Part of a small language model's weights.
Architecture: LayerNorm before each block, rotary positions, untied embeddings.
Training: a variant of SOAP for these matrices, 2242 steps.
Each number is 500 + 25 x the weight over its row's rms, rounded and kept within 0 to 999. Layers, rows and columns count from 0. Numbers have three digits each. The size before them is the row's rms in percent of the matrix's.

# q: layer 2 attention query, 96x96, rms 0.156, rows 0-95, columns 0-95
# k: layer 2 attention key, 32x96, rms 0.15, rows 0-31, columns 0-95
# v: layer 2 attention value, 32x96, rms 0.158, rows 0-2, columns 0-95
# o: layer 2 attention output (transposed), 96x96, rms 0.172, rows 0-2,32-33,64-65, columns 0-95
q0 076:497503538493512479455509487505505536472496536481548534532526487484513486482477494500522485530504508520474529459474472490515540524513516495482473455542517445509535518470529491462530504491498478456516515466500496546480487474494487513498499525455511496504482525483528551465510505476466548525
q32 078:446478485508507482498482515459525477476466519478493491539516519522433457506458534465526514492500506493543469530489525525514519486491528556531507471464507473501510472521491483473465500482542502532500502496505517497520411506531512501498516503499482487507500535506488519473501501507494532472
q64 081:505507518511504473498496452491497503557503465490501540509501528530529472531464463464485514506499498527493493447522469515487507498475465548503456475536532525524514491482496493524481507513516465552501497526489462440504504513525498474484477485504511509580494512474521513465519477486494520480
k0 079:498462505531503481523518477504474476509578560498496448499501482484485533476513508470487482495490532506530502519514460466530453472499492471491499473505496501486502496499521510457477532493475468499521543489464499480462472478473487471506501523561488503491510529468481538503485483503558503511
q1 095:555471494506478499492515457539514458495512509522444527437501516492496521487486478454484505509500546490496483534519509513517469518503534503504522550459492498521489493500506520481466488529501541494506458509530514506530525538500458481467496508509487490491531512467511481525509554496535501446
q33 089:515518503520486499485520442533493476535521490552533501434484495486550496457518442515493484529480487476503510470501519492511492499499488452546503536469512498472500455474451470487504493511499473479517504473486496492502528479479494481493479509498509496490507496491494498527419495524459462511
q65 093:487489490504508490518523490563482526496512527527490488491449479473444482450514480495520473522511507479496501538513511525478473485477541506458530551510497465485498489472504499507545483465488517471487478472506522532487511492520432497511490521512501472490502467517503465562516545533513486501
k1 115:486478518472523464546456500493536540482494518492497471475506476503478507519509486520543512519453488512580513547506510492509476513464500497489507476495499497533456521510514500488484508554504527503528455485491494519490507505497497533505507494490537505491478511494536487492461553530525426487
q2 096:533505519501464523536505477537532529547472530488449531487517495514467494493489513473471465493511505515504515482481534504506492503495474499507531520512470513541497482510477495458474485503445525525493486525540488530533561503493469472469490522526430470492519479471481460514514507473484488489
q34 087:523511440487487493490510499496469492540518470522490508476487511507507486480554469519471487514497476486536529444488460490517514497496520486494504548481555495505467511498477479481532509539534464508470463487497512533481502514450502477451461523477541481516497493466488498552465490527491489515
q66 089:508483501529493454519534461517522529476480539544518503478468486515484516456494492521528488519534547450490486507526531494483508473516490487469535542534500508509474482509510498529497532471477521494503475524500493502528499474466499496507472508563472500499470471543473496564509526525479461488
k2 105:471491520468521460531506511498478523503489470467544527490479484502503510441515494516519505535480526571481519530488521492521492487455531494497488466475499478531475548527480510506488483537462527522490517522484538527465483495486498490522546528469515526480469488523522475534480510501499468545
q3 076:457536552544534483500491581483502512504505477495534488505475506497531469503475529510522471478478473538484533494479504510518532492484459513519511467542465484493517515502520492473466490475467464492502478501482533441486513478510506507469493498504493518468500462486488435481528487512483504507
q35 082:444567473447563516556463523476484487497514474462438473537468519473527505500496490479526517505492495535488491471546498464499517496475499527503454500482487504493492538524502509512498473485531469512509483451504516513512491509496508519511492502498501479503491536503514489488522484456514505471
q67 081:492528549495498502462503444469500498535499489476529472507512521529536457499496497516509531508482488494480522498510487482509522486492530564524456448472528473509491517473485500469453506515535493505497467489477528528548496481464547543526482507469490521520477506518461504457476513482494524508
k3 115:503486513514484503446567496485493521526497540511508539536474510486482525495452497458483540466510509494486446506476535548506462516528524525446493511490510516517511484501513470511551491452488450483506525522471511493543510477500487520522494494505498498522519499539466510484497481467481478503
q4 093:487478528498514496473480527473467542488507540538509525510483500436490502494466469450466470470517525445527552506501477509506538504523491469492512458507475487552500494509473491476533515464466471490502508465505488504503455500500506522499524501561504504517475522481510525496482477482461494482
q36 098:458497456520448470511512483453503520524535505469502474550487514514507437527469508493500482508463482518513491556474474523477476531502509516503527512527504491476482463508518489529436528490477495494473486507495509451494473487527487503508480543517501508487507500489481496487506508485524578504
q68 113:500492516522533507469475484516484455475502484481479535504494532478546525502490482496502516464464510491532514470488482543500499466544491480539477504498470501481520500482513470522479515501565482503463489474494455490522502547486523463501521478511546480509490468491528566493550504492453487499
k4 111:474508449468473506486511497512509464522465526533491525543488530469486502494534462513472492434519498468468455504472481519485544491484481533473512503487508461513524501487502468486536456503475504479524493495503474468523512489518507559514495521477532506569497532480471519522516505502502519515
q5 116:464525487477486500468502521502500531457510492485549532562527472517492426511481500476552529505496475498493506476492488490473503506529522510487444497531515477499498483472506440501500496460475445479493517505510509528479481523521544501526482495498500514511504518519513540453503466512495499540
q37 108:447532514499494479479479532471553492447500470491493501524539538507498466496523520466479546502500500484503471515473509531530507471524466542503502470503462484492499538481517481484491480517501513482487517512535541506530482514558466482500509544470477484524489535534517523487552494506495489467
q69 114:504518496483483529521505512477494471501526511470481536482510520463513502551490472491519523504496487510496522469473498494486494522509451538524490490523484515525547484461486484515483485553496473569519503545530454484500499502467538521523542480438495520474521529494530512476510473461494477534
k5 097:487470459502528515539465486567487503489493511477492489513488488489460525516477511542504538520466553513529537503523501488495500438454500477519502500488460480473511515539486514492531507525525499480515486497503513506502483480470520523531530533524503547499469515507494473516440521531471482531
q6 108:484464461521542512503470513480474508525453516505507477436499453502510547499539549493480500505506518484519465468484532480493479508483501488508523509466495509522510501521498470524538493511534511448518494508450533517489468486508497518447545480514494515520492480496496512505439457495464515503
q38 096:524514458492497486485494468503465457493477517509478477524502504500495495535542494491457515485475542514499510515516538517489508510513488493513466498488486493562493507485444489490472483462506467462522508551550483517528527527488495447505498539483505454517468463522500556509501482511472477465
q70 104:488488536512458522496515478516506500529487530469519527476474515525448504521494474473519445491480537522502478521511542460474473518489446521459505497489495513513498483496480536513493457498493489530503516435461522525511498470478489503474499460503457524509477506501441492483512470501459510473
k6 094:528454511507507485474545502484497472476533468462487507526518484471484487478477532541503518437519493498510563514441514504488496520501526493518465536478527508493460492534511529514502514518522477511460483506481486527513439477482468482498489490492502509503497529470557465515516520515538493505
q7 094:500506531506523451530522459474523513497479495545494535498477553489468504532505509540511483481537464507469491523482490514534490490532506507431537497467498524488528463542511531483508527510509488513465487500489490518448444510497494452512457500484536478525493522511496503529496534506511517504
q39 102:513457482475486506481523533506459493478476561474479498498492488487489534480507519492462518488548522514464500506510470507520509537515527495513485500471516514481552493513483486477456520501529535446479495512557487517476502506505527520513481446481474502479524507532546437483493499503458481485
q71 106:489498517496473494502473448537491481522468480517496484493501513502490521466502496486476511505451561456503498513502470498503547511529476512490480455519478479492446506492493505502477488486545500513473528518535538572494516517523517473513508502477523500537522454529485494546551487484518466515
k7 097:469495526508517506494480491504527487551541528488510500493478502536487463477477483494484478499509471525526498526469496470471468512502529453539535482485509514455481492536550483460444493453500525513501482462490532483502552512520527522537523541470502524507503481462498524491509468517528490524
q8 112:488465499547517493484492517513473516484457535503544522547541489508500478546501503493534542495507448501463499480500492482502523524556504514465501465511522503459535484514519485502506525458489471490486518473544509521446519565496521497513545492497516503486461510511514505465506501530496502523
q40 101:477479483518496490514498531485508508477466477495473504534481529497464457499500519485515498511494513493496437539451530503522471495510499565506498476532504487469490489523550533489473505486512521515525480517522544458511483510518462463537504490474490496549504505537478448508529468504461521463
q72 093:540471457508514474492504473506500494492507490504484534515537496521478501542443484490472535512488512510501483504503506482503502496513444547471464510492530506496518522500498480503467534521486498546505516542495461414535542506499544518477506460465480496511491511529472516498509455479467502503
k8 103:510531496505444544445511530468512479514490501501486522489484544483495513489496495459492522470527485448471490457491484520510486517547508509484490523500519489529509471490515488536521496518532486477481492488475510503531517503572473548486494491467507447532506526486507515478524503446482539476
q9 065:531502479520490518536493458502492518555492474484495514511533503525470518512535492545502500478476514483510548486462521476518460501487517540511472483494490521525537510488491490471530454490496474518464473437512492480500556517515485524493500534484468459530488498526479528511485438471487512498
q41 072:450500497485526538491483521463498481474495501494496499481480477504448536504504486518531489494539506485499512465521494516522516490474498506540538479528501501547537536528495509484520501470492470541478522519494507543494485549494513456553467529464481444524524462462497483517516490524507533532
q73 075:480503489490488513500512497476524484504546539523497484501446475527520491481514540472506492475504531511489554498541448501483476487465487499463467483515514535539495494519528536487516480519520494512513501490430504435489473476507542503489535515555492493505516499513499535474518470481518469471
k9 094:475491479480505508472518493521482482484481502542507493484517512526499473438515509472542515520514430470502446538456490500525510509529484497491505493526505536471528523515523485492467564512494465468490475525504508516527482507502488500565486475529475485498480483492524470540457519502484490468
q10 083:516517458510519531511515424507523505495494471463494498494509488504518564464525508516497481485512524487500429497519506520474500495474491481502483586475483564486482496499485495553521487533509534501517485542501494519505484475480495458516522494495488506479518542531517513528504500510493493489
q42 084:536495474507515502481514452561472508510562496517516515478510463446504512484487521537537488489499509473453520497538464517520524539500529481480493499506527469468491467459490500517502510493492520509463492497500465505466486520490509536462490517546490532482517490494513501481506565498480474540
q74 084:510517463493489501549499508519496538489500458551524482495506501514481491490542507520511512510465488476511481514472520489509468511520543449502547484483440515465512487540483486521503486478459504460494513464543506515512523510527437511480479496520474452483499488448504466501478519537511494481
k10 104:515516474507478473503480517493474536540483471486490532506507470505471518510504483532518516500495516562555544500489550496535477491476546504506521464494480473552505490475492461516523540483463522504536500491465501515501479466468503523478480475454496512548506495499457497505500474511488456469
q11 096:463538535496518503454473553455510507468483543479506560531475511474493479513482515475483464510540490497514499504501505501485556515513459510515498513508482469518531467492493495483493505480437463477509517504498535521490467488523519535488513460548497482488467530501555491494524508517496513503
q43 095:471478521509489434529483534434520528475528473495468519547537511505492478542504499449512493497457497470488501518464511498512517473551516511493524493516492499510460487506516515552473517488525496532495464495516505471492479518533487509492501525504507517539505546504476503475515495448481532472
q75 085:496483500488457477497490479485533457515491504458485533496529524498510516548489491517511545504496496505489487471511513475462530510527470523501486493500480513495534511449489525496487518497519473559501509561490454476515485515464539541498524461460522510571505491504490499487551496520461498504
k11 090:518508480523508482486484523527492522486478489526452472489502500490514503508451516470543511516539476506515495507506528512522462547566504515467510532492532514523487466490549457468466487484490478490462526517501481499533485465514496487479474478529431445536480492496484501497507477491485522474
q12 090:514503554451495471496492518489498496497450502471497500519512497441516494501472530515475525489485476502513490503486514452535515498504461463528509474501530489489505466508520502445517510521521468492490530438466472499503482514521477545491547543504527517520473520544477520483501471517549525508
q44 120:491496513537493484501507479463555554502454537526522500553508497487488502526479527495505469494495500505505495527463481528482493494505563549510485468486521488506518504524529542501451468512504480517544519517511485487502429480504514515529543497493480535534503510474460520519502491497470479475
q76 096:470484472494545473478491520474507495532505538495463526527492488457475473449462475501489493465501492499528472502559484480511541479521463470507523515517525497524523489520521484461510486485460472529517478530479497464491472516523490492487510511483503510550509460529442519490528487508460482472
k12 096:538465498530523478517514506479496477494485485501505521491545501566487491458495517529519482483453467488483510515482496458507495527474538542524538481491546465532474540486478500497450524483478491525487515508508508511515540477491526536501475458504542490464501501504502513512452475519543470513
q13 071:513499496518514515493519432471465576496465494523497474474511492493479487484501487485519487523500528484508555517511514501536507516442560512508492498482502493567487496507511501504464498470494528554537504533481502482487500504531492485537492536524465504465523484487481493503442518490492498489
q45 088:493528471500516524479476476505508522502523470524536454458465494562513468475528534542485481547502503503499548491552491485496486534452484477485471503480500507481510502494510474539493525493499535517474534485527512519486487511512513497477449541504499482521516433503457501527490505510501508529
q77 084:480510528473497546499485513524476544485492490468534487461448513506522490464514514532525507522480479502530510524487515524518488536489520472520523473494496536493514502523492481488510452488501512546546513449484516460482528549447482497511551476535498491439521467506500480495489517483527501503
k13 137:567492479508508499483474487502505540506463489497490447456504472529499500447494489506535511539484501497489536495542498525527487500467520483496440502495528517483501518529481492519489505484488527564521519465517520497480515452506518484523474482524493484466470513476532466503466519545543510509
q14 105:489487462526540477495499469507487499455498483516486450533474523489529504517509510467519484500505513508489532479462518511466455516548440497500513506456512459502490477502539456497471515448498502496493515455511510480496532510467524515538491513536482536505472470498525486506484554491466489473
q46 098:484485485448514455467504523560533459536465559509479501497544480481485482482515502472560488483488519530482481490470519471483522500488472507526506473501517506488507525474461527504499513503500491515525493532526501472502495512489513497501498528452484532511509512520427549476521523494513529485
q78 114:452503512536527476504525494487486460467478527520486527468472508496503478504504447537483518524468474544473510463530476452472470501537472505515512491478518469479506530546510488498490484530539527535470513512514529460489463452508489507527507488479505473520506487520468537507519540522491472494
k14 091:521493516488466466475495499510489535526514504474542469511520512505548464452503511539525518493524491465492525548535512508523538538496513471523484474489470517492472506518506531488478505544504510487437438508458503468504543498470489525490499511502496473522507492539504516481444500469492519510
q15 109:472476442486491500490470505472501500502526472531494483502524478517478512505531518494496481494484482539519522529546492506494449496519528497467491505476517524541522496500458475489520518508534473540532546483499481506498495495560495539500461504549520451473505515577467507471489492492503484494
q47 105:506521473524486501506453469465502524521505468478507500503564488532516486460474564533483524450504528448524544525504492522539512489489495530497460482531499493449475506501477533500489465503467515533515498509523520472512525478481488489509530521489481501522477534487534484502498459503472495531
q79 099:456495521551495526524476516478547511488505506534497507512502489465485477454514482522442488502503504539536517467497462521507466473488511475528480529502532492518503519549509482529549506486510486527486495478471492562505496505519477514489545456504515497469475535553515518518496486507473527480
k15 104:521504495488539514463517445486486510497475467533491509570483553469506500519514479529478503487493529504449499505493443486487498540488514492525520505515502510485534481470527511495510531456514482524526470537489508456475481477518556514463488447534473507482494482486514501499482514508470525493
q16 089:510529474493506522504486524485471520530502485510482499449499498528463497506497555510468476509531497533527459484511503471467468507460511491503492544461511518477449516515472486453521531446500487494499532501534464532483491530509505454489469495514540484467524456497457500503502457505491473508
q48 114:502462501494493474466504475513552526487495496495521490516485453491518504489514485507455473524523489499462471470512454523508517456431502500543560525522522517531549529453535549500471510521511498482520496454477506491480500466487530497485496499492486482475503490493514547487475495519513477487
q80 115:483473546524546508524475486525482517457509487521491525487498481465561469507545477509557485480439491495471495493516456470543516473502499489478492491491511504520518485477477490505520521465466501481536488535501559495494505467492503477483516534538492482495514502487516470552492518482474476484
k16 091:508502467457490501505529520495482476504443496527495536537498493489471455524468493508493525524520505469454471520515533490504502480524516515518545519555462479499477506510498527486459435470528484518489518461517497471551519520493470515480500519505476492493520522500469523477529501446486535506
q17 108:473534483485476544499499510528524488509430484505487503482507548508520491472554469516460517468513510535507478514505482504474499506539520521546482490538476490448495524492455527510500498549526474463542538527520538523504539473522502489458468505483477492490496510525515495511483493500479481494
q49 106:496481539530543460496484534541519505483494447488487503498489511488503501523518490525517492522479468521462516543480479493478507474520511552472498486483518533540500481473476483530443574476503493475531495496487471488515495544533512521451521501498493525503485500433500499491485514506484478522
q81 111:472483557518465515491470501516482523453512554489463461499491509529494532509519527516522479518507472502525545493482500466526518523529471517456502513476478484511499530537536497495468495515517488487506560506473520506544477506474522453466535497483505469489506494524510489518539508487490442514
k17 092:495482465494492448536501536513474498508472469489528479483506498514537488507467477521511474520501514513450504525497525480459543509500506517517487493482494493531522508541504485435529511487493488554518492500485489492452471502495476529533479503460513477468533482493551521496504483580513523484
q18 109:480557538552508508481522485496509480500509488493508466495495496471477485537509520535487496523507481505475526482472472442492492421497518490513466505505479491529521481517488501461529516519492488493497504509494492465525554458492504501464543420518509511482493486517516474505498520510476549479
q50 111:460459501483514482526506463500486494492467511506492447468554527496521489487465498467544523480516500488476533479517462537517508581508509496510510476499505498493465481512534440513485511537532535477542504513515510512469472515491503497511548524522515474495507504501489507547462477482503495479
q82 106:517509512509515483528495485516458508491537496523477495504507537500498467516485453489484509501486500518508468491486517494489487491556509449468525480512479518449519473530533488527531484528486508528499500508524488496522502504459486501501535514530523464474495485421556478496503495411489492515
k18 093:525490507486450523494517498487545514516508493500504509507479497466461501508528501512533454545485526486482508476504519542541489488509508517505508460496483484504504486452534487468552494508529462528483496500520509478509526530442430481493469508489479527540488538512499493510513490526547548530
q19 101:487518462499534528532459472508505502490513475505491505513481520533496493499511548457472461478518498503480549491472523519484467543473454459524433484522500509530532478490486464540462530499456508508489509513538516482515484514520493471497517478517488445511502485519527467527523531509487514492
q51 104:519446526549482507488484472452488460528497496502525523525517493475504517502499501507499514552463516536450490500475459472516483493543529480514513524518499524505528505470511496469473520493475499516479492481509467509494536470500515480447515474497504463448543450501504513521518529448517516507
q83 102:541505516485542540498460545481484509511497517511483494477518529541517438496524525496469489455555525470473525529531538500515479494476505493468530501451465530489499473473501534503499464512495466489486486487494506522502479523491513496539496454508519448481519521500549506493470495494531501511
k19 091:516512499527542475477484488498479452534454531530495530498456487506524509512486513501473498564493532454524488493537518503506511515531510472471522526514489530509494467504476430501502515489557487463480514459447491509508488509490509514553537471523482553501497509507509493509497512489517517497
q20 102:526489498534548515488528449466434491525517491536481546499496484472478495516496525518528490480482455521485484519475534557506491530490536493500533520539491487507495503489475520489538458466493499497481503507463469465536504485488507483469506516548469493516481459488490555483493490507476513489
q52 110:522460538457475474511492535497492500467475477449467516515475496516476518505525532440518551507504525470513498493502475498488514525503530546470472517474461546483500525508523515533506490534494483522497496500520521543506493486517464485510478517478535475548529516517508530514483453495509517546
q84 095:516491520475502469509497519517492470523502571513472539530519488490502538518519530496535519460537475523496506493487489527550496519542484495475495477439504517462484525512485459485514527568488480494463503503547489519473517474503502484482517526488509497529518517531540490503454488487476488471
k20 092:535507517505497491506487525503511488518517493489496464521474478519481524460473554452494499486516507511489490552500458477492513460493501491561486469532490481530524488488500474489515481496488528516484486491489490530502536520478544475496528491531452565456469503494466481482510545550531478522
q21 110:451526480510573494504495510492444524458515552506540484524497480466508493511518485485508490473519512548522483483496515522508505485552498500469491469504509533486517467503473501541503518557494460498486480488532440471533452466479487503484513480503516498472530509506538487515513510500493506510
q53 098:458504496453525475524511475480535509531525489543487500505477544530447463470443474491494516484487459465497487499490495529512498450498508540524484556465500465488520527508509498510489502474542471501500451547517496494488502502501497508511483519475491525468538496494529503541545483485489511490
q85 110:493518529488496480548500537533497522502522505542508514466541479533501511531521496499495504523479495468484490479491464526549497488567518534483502519501510480499504492476515474449561518491523493488545502518444450504515492532473514507534511505476471520502498488509473484449497536509490484456
k21 104:529504483503541479518472484481503483513520487485502502509491479442543517510499449509522514519491505513505526510512473539542463526497478482554511504508470481542489506508477460527482492537466554540523515491505575486472457531458518504516483527506510466518483502507530516514479518527504477488
q22 107:431494531544521471528493523515495511506502511513478497500491543490510489535476476498506517529486491503502486537517508457477486533530552514503480478508492442510510472482535546503531477505532506495493518475471528497498496477530514483521474503516524496527466430498500482502563491525546476480
q54 109:553548483475519508502488492500530497504516492490496500532518499510483528551512501506497512498487482495476502505517518499503520469504485554504518491532478413488521513491536468482515548525492535511451471488487506479513478518484498482560483503511487524499543465506478476505560493458498515548
q86 104:510512533476511496514532510478500442476496531460484515517525530529487456556512504518490540469494520548531496524508479503472498500518489509462467519457485511502534506497458502534515525463485489500503534498501485508511519528500532529450534492499461468544503504491467505504535483507480511437
k22 104:509521524473535481497501489483491551519502488511497479489518443517458517522559509492505490544496493483536525523492499510526485488468507490482481446548540516511479513518482537509433529508485496506552517473485495513480487480432497514490512475480496487468551500486497476490478528533510512515
q23 091:496514508516504493533510489522533450551517450501515489511522503553482498483501487520492506509465512473504515529448503498547524482539506510486510502513529538513482477494470517475470487500489474477497487495463503466553480476501479515515480554451497522481515546457498495513479527552463512467
q55 100:483495455534464461490520451521523564484537531529490482517479486535491496505489565470491522502466511460496499495540498462459528482514495490495492470492501473526480523525505540533500485484480514482451508527517520506530513495476529460486519501490508511509527511477528525495502546486500493550
q87 119:513463464517510489465535498477500528519483498551512499496531517497505489502522478503464505489532471483501492529513491498501503503498517476518536486516532529508521494512509482543484490477481458453520499458435519493533492519448513512441498438556522510504520534491459478526500497530476475479
k23 094:544520502513519427506493503513478514474477483533483532502494481461494500495504558492510478479520498476490515485453488468444524524492508534542469493443490500462489477494445478503467489466498512509510512564478519460532506481504490510533494499528504479501485461516530517520482485514484486499
q24 088:474521495497523525532513533507486556507518455509480491507535513450511485529531520471501498482476505502427543505495504456520517503502495465484510537524505476499462457488458469561475506503513480499526486516482506479515495503479567485482488506504514500517484530515536500488483552504530524490
q56 111:463500532499485473486543505505501474468469514511496458494464473520521533518454513484484488479476501473496527522520500535508457567500486498492462500557497477495479511473449518474521489501528497482515521501465511566476487525489510493532504490468512508506452479464498446519518520492501473487
q88 118:492518528488499501475471492503471511463497500525490531503477475537469531506505486514476504479508510493524479511521514493539541482472517487490527480531501457496486446494521536562516512477532508529469476505541490478513520504459493485443477524534497501542540529538518488468471479551525525485
k24 102:500501521501484453475510465483507478556480481485497541494512507505510547512511490487525537505427459523521482516474478556464510467509519496532447489483520492480520517492541485537533518514499540482474498486522502480502519480519458515479474514513499538474522508478492493479547506479543520497
q25 111:487546509470490522505511541500474498516464543518475471515502521569436528521488523493514513478495511508489534542505537504499481475476513522476496473488514480490459484494450452503491473504517520497494534528495535514481489481513555495503543464496472531503485510516487501515474495457467467526
q57 110:479492472494506487506524510516518477522504504464506494522464531493513505473511492501481473544511490513494495495514466471496520495486459476499499480488529510480469511501530523506576523528472518483498456465473555543523473513475486505460517471479541436511492533461483530461489506473534456498
q89 092:498439530548548445463503484481496507481484489526528520496532543511563497500481510514472526529518517509510495518476558534518499501503513513544494501474548479502441475511520516480515497486514491493469499487495508524483511504523502513495472521523473480498496513498456488509502445473479496449
k25 095:511480528491531478519511487472508512501473492472511487480529519484471518491494520453500516535526467579495515516511480468486510506514525498478489485523446491502542522504431527513519481480541530492519517508487492550525523465477486536494515547511487506509478507498541503490523526479560517527
q26 102:512526486487499440496494457519525541453496496541502501456511516513516490448520511505505476514454516506493480516527518450477482515472519466522511506477470465517529460508504509520530489503511465501521485492518510514543486491521544491481486465503556500493529497539495509503519501480576473489
q58 105:557506479459493512505517484525529492519499426529538511460499514493527494487461484479481512548467501506536487485496508516471478508478513492517518496459461508480515472470500510508541497555482461527488450484510456526464496512480485533538497495494511503505512490485548476503536477532477504508
q90 105:499500526522467466473520500488512490515501519531576510442477455485548519468520492491516487510445487500513502521482531493511515540482542493504499505494514531472521481517496465488532473468518493536485491504503521466468517501478490463521489529471529485492522524496508496515558473534522497446
k26 104:489479466518523528493516502534485464540518512517471492518507551466476532523484499452501493478539499459478459485463491543513507505485490498507505540504518489515500486544517497502479522483517461469505532506487485462510521469465492567495473529515471460509515498498455517464493556482475510505
q27 107:510452504464493509498492462535499515544464482455504501513533474459470512485513510470483471496475530508462445520471497520446478514511550525531509463528537519556457485520510519476517514486501514495520507495486501490476518487483536498454520512523508487522489497517517476537481495548513522500
q59 106:539464489493492470503495513501550492504517490514498477508489510525474512545518509516463504543464492507489475515520504527552516496519510495509463532482514446518506492480494529516516448489526488513511435528487553503517475482517504485528495462510448528478512524495505487477499486474459450553
q91 100:499511496523545507548558486495503545467476496502491491504560486474515506507456484484522490501503502472501518520494539490487479526532491488483510489476488524531497487516501478526437537526466496524517502490521447497486523488543490519471508523502483519468499457481502540502436542453500502495
k27 096:537495535515436554522521503501488505509506447561500509524486490516457498512507507520477466513481505457516500498465478505494494534532467470530518534461502478557531486479492500473457466522472454487470491501524475499519478490549512506521512503517497468505497501497496502470483484508494490550
q28 100:507520516500491490481511505503509498509495527496510509536503554521537508473518493503480505456474533497513536500488455473458515510510485511541488492487470448503562528493521448465516484466475495521522507484537497499499490526555492527525494531535475487465527480535471476499469471504492539446
q60 093:506504481487507563487505514493488446456528487465467552518439531465453535535475527501522520494538519475519511491525514490514502496501531508511495481514513527538516482519500505510459482490511503531487461491535515502538490496494479478565525505497490523526492552511487474509545502510510494489
q92 116:516519515481505541446503519524496532478480521522467433467471518481529483505507516479447532493517486490504505480473507476489501524516519496484468444490491505489485450451503496534511469510494513475491500520489504518543526481513498514483420508525530475516473530506533495496520500480490551500
k28 104:472441488509473493524483505503504503497472495504543487477478437496521525508491505514518481551486496536509509553527490499496502514467482517515466512492490505496510507455520512527466563452489500485555492498479515501473512479487493491516490487474497568499505434497511502509482544490541476474
q29 109:537515504524486518475517460474507511495467508511506493525502490505517508516504464481520479508475509477534480552542491526499472483493520446522451538476508497503553517522518490554516499531474546460509458478448499454509521488499464506500499442500493498510476528480513515541498511485465516476
q61 102:529511498495481469503504439460484529522478477569525508490484510510512519483541477490467526490513498502498489487526483466496511448494493485464466529513520504546470519519544465507515515489513464494497525470519505484504499521486509494523500532454527499526475502485494558478438518520494464462
q93 100:522514484489487515494484565533512486448471462507513516522461469456458508490525507473502546541507500471489499503480526542512493507489473455519532523502502513468509500524480495512523562481466495492531559508514497534452506523505500522535483535496530513505516504473472466496471507515517517511
k29 098:506465455508494503473516506514535477459537513459465502539509518518502523492486502478479500484515479453508508485501507496502479522540471568508474497478510485537487429476491526468506487473486484435484501507504528501488493515514528540489521511522488467565533490490473499507508494505498542534
q30 101:476488489491523539510496460518484550496508501475470513478494503514516473524514501495515489450454547572551513497501477473529521534477488479489509525518486494469477502497525458526516539479514459523426479486494492461502458504481497509464507479481479477509488503523462479491525494530504504498
q62 110:508495541484519483461520505464542493520514525470493490518528518507529495471482523508470511493497533464498488529513485585486519502493483525504481497498495478501493479492504488526587511509437516497544476538494503504465475516505514534493490502542518511490513513534523541500502535494492484553
q94 102:529492484516533555464502513517508493513555507516490458493554471508505499500491502556496511488482539480465486519493475434521496451521524494482517519520484486471511516468494506483500499492490479523512499521487462510536520518515491531509507485517542468482472472519438468517497515512489527560
k30 093:502492536535489530446456521513477467511526492531496508509495522503469498523504529548509494486480527511495472481503510514479472494501549512449523500571451488509510527479474467519507470487492526480515481513520562490468477495488476462477458520514494508500509532486531478455524513512514533497
q31 102:512500473492491493548520501566525499521479499497482482511480512505481477483490478570459470519502503505496472515479523504497491487509520458530514514494489544496503523494495508456487451472533507491489490527535487484483512478474503485541489484531442498531515472550516505523497459521571469482
q63 107:502536504527475491510504482495502464517538516499473509468474488486521510492504490524516477537468550464490539541512490513471556507472514501507488521535486537477501553486471474535475513471456529485468507498493488482503517471503524483494493467454545495520468499534485539530517508480457453517
q95 105:474522476488522524547502476540461484475503509506501483501472471531461546477535528534472516475469497512506479558518493513531523480494463494497513499478541500521496454495503494536485468520474512492490458462483499477461502494493492540531525490447525458476494486520473470507461477488525506524
k31 099:497489507529475486466495485539504465497470495558525518502453495449511449522491536437483504443469486512513517502497478539507498494547526530493488497509539483489526477515515510490547495503498485485475507496442513514524525531497528509487501507464537470493518477516502447493496469499465505495
v0 102:512517438518502525508523538513468470506489516511538469474503476483489482493545491516524483496459486470519456530495514520501507526532451477505498463525505505543451531507498514503446497512520522495491523519523500485460467473561498484518520500490529508543455522461480489512514501498508507457
o0 095:493433524500484506559504459516503477477563500478467523493492474504504491517488519503475470518512511514458526470522508487519480491507525527475487478491480504475514520459518507471509472444477521513514504511523476535470523509444471473513508514494491470476494490504495541511519500481440495559
o32 108:480471499475527493510520514476463540468469541507476515522522496493477545506492464512492495444520501466517502513463487480464578497473530497481527501504500470496486543492437476509536524518513517484526493464524469478523526511517513484511515505506580490502504497511496487525497530525501485495
o64 104:497508514495504501439466534505551454497493473509531471503467538475496504478474509503519488499492497538503485512487498508511497510534483422522501514497501508500504464514510507505468529477501438456453472531469540490521466492487517495471477521476460512509536526518535475525501510515540532490
v1 103:497535501509503500487528495495495507471492513493491494484576531487494472495503515470542488537491467483517450500475533510482538473488518522475443475482508518499517517477534509558521556510519505513474505514494505512503524545489466546509434519553503487490484472465488510516515501525522493507
o1 118:442501489525517507473516520545439502531493482490524502520452532498456529517465502495503468505520538496534534470528464515441474525517530514501477481513520503533552493484510499493513524524526509514497529543542507488480493525470500511513546460472488497514496521515489480480511476501495460502
o33 100:518501491531533495513491488460531493516502471562490516486503478474499478499539459522463506467488511514469506524461533499524559481486475470524513497529499498519485509505489488476515477454524497495506502491502485526494507493559497496541444507513490474508540455578502493516509487478461532499
o65 096:515491483513472491519503503542517517501518506496500476542511534510465515538480496500489498474507508479456499472476479459551521489496435502505492511439484476499494453513508440487474482463475484476517494479436528480555517520509527489512495489511492521480457487544471474499508521486475480512
v2 104:496470514504498511507510497498510517503504470519550490495502478564531492471496497507478480525539524457495504468537448516508525568507470484525477521524506429502518486533487553499532484489523505524492505491486452530531472476492490476494539523494516538492449498518508492483505471531499500490
o2 115:514498524478532506501503478509529499522546445485454519484497513500516480502508495462515474496494469509503530526510501512554536471493510549470495531497488535525482507505507453494480524495446486510487429509543532500511469520512487521502527500511542506504496531471511508466509548443524525491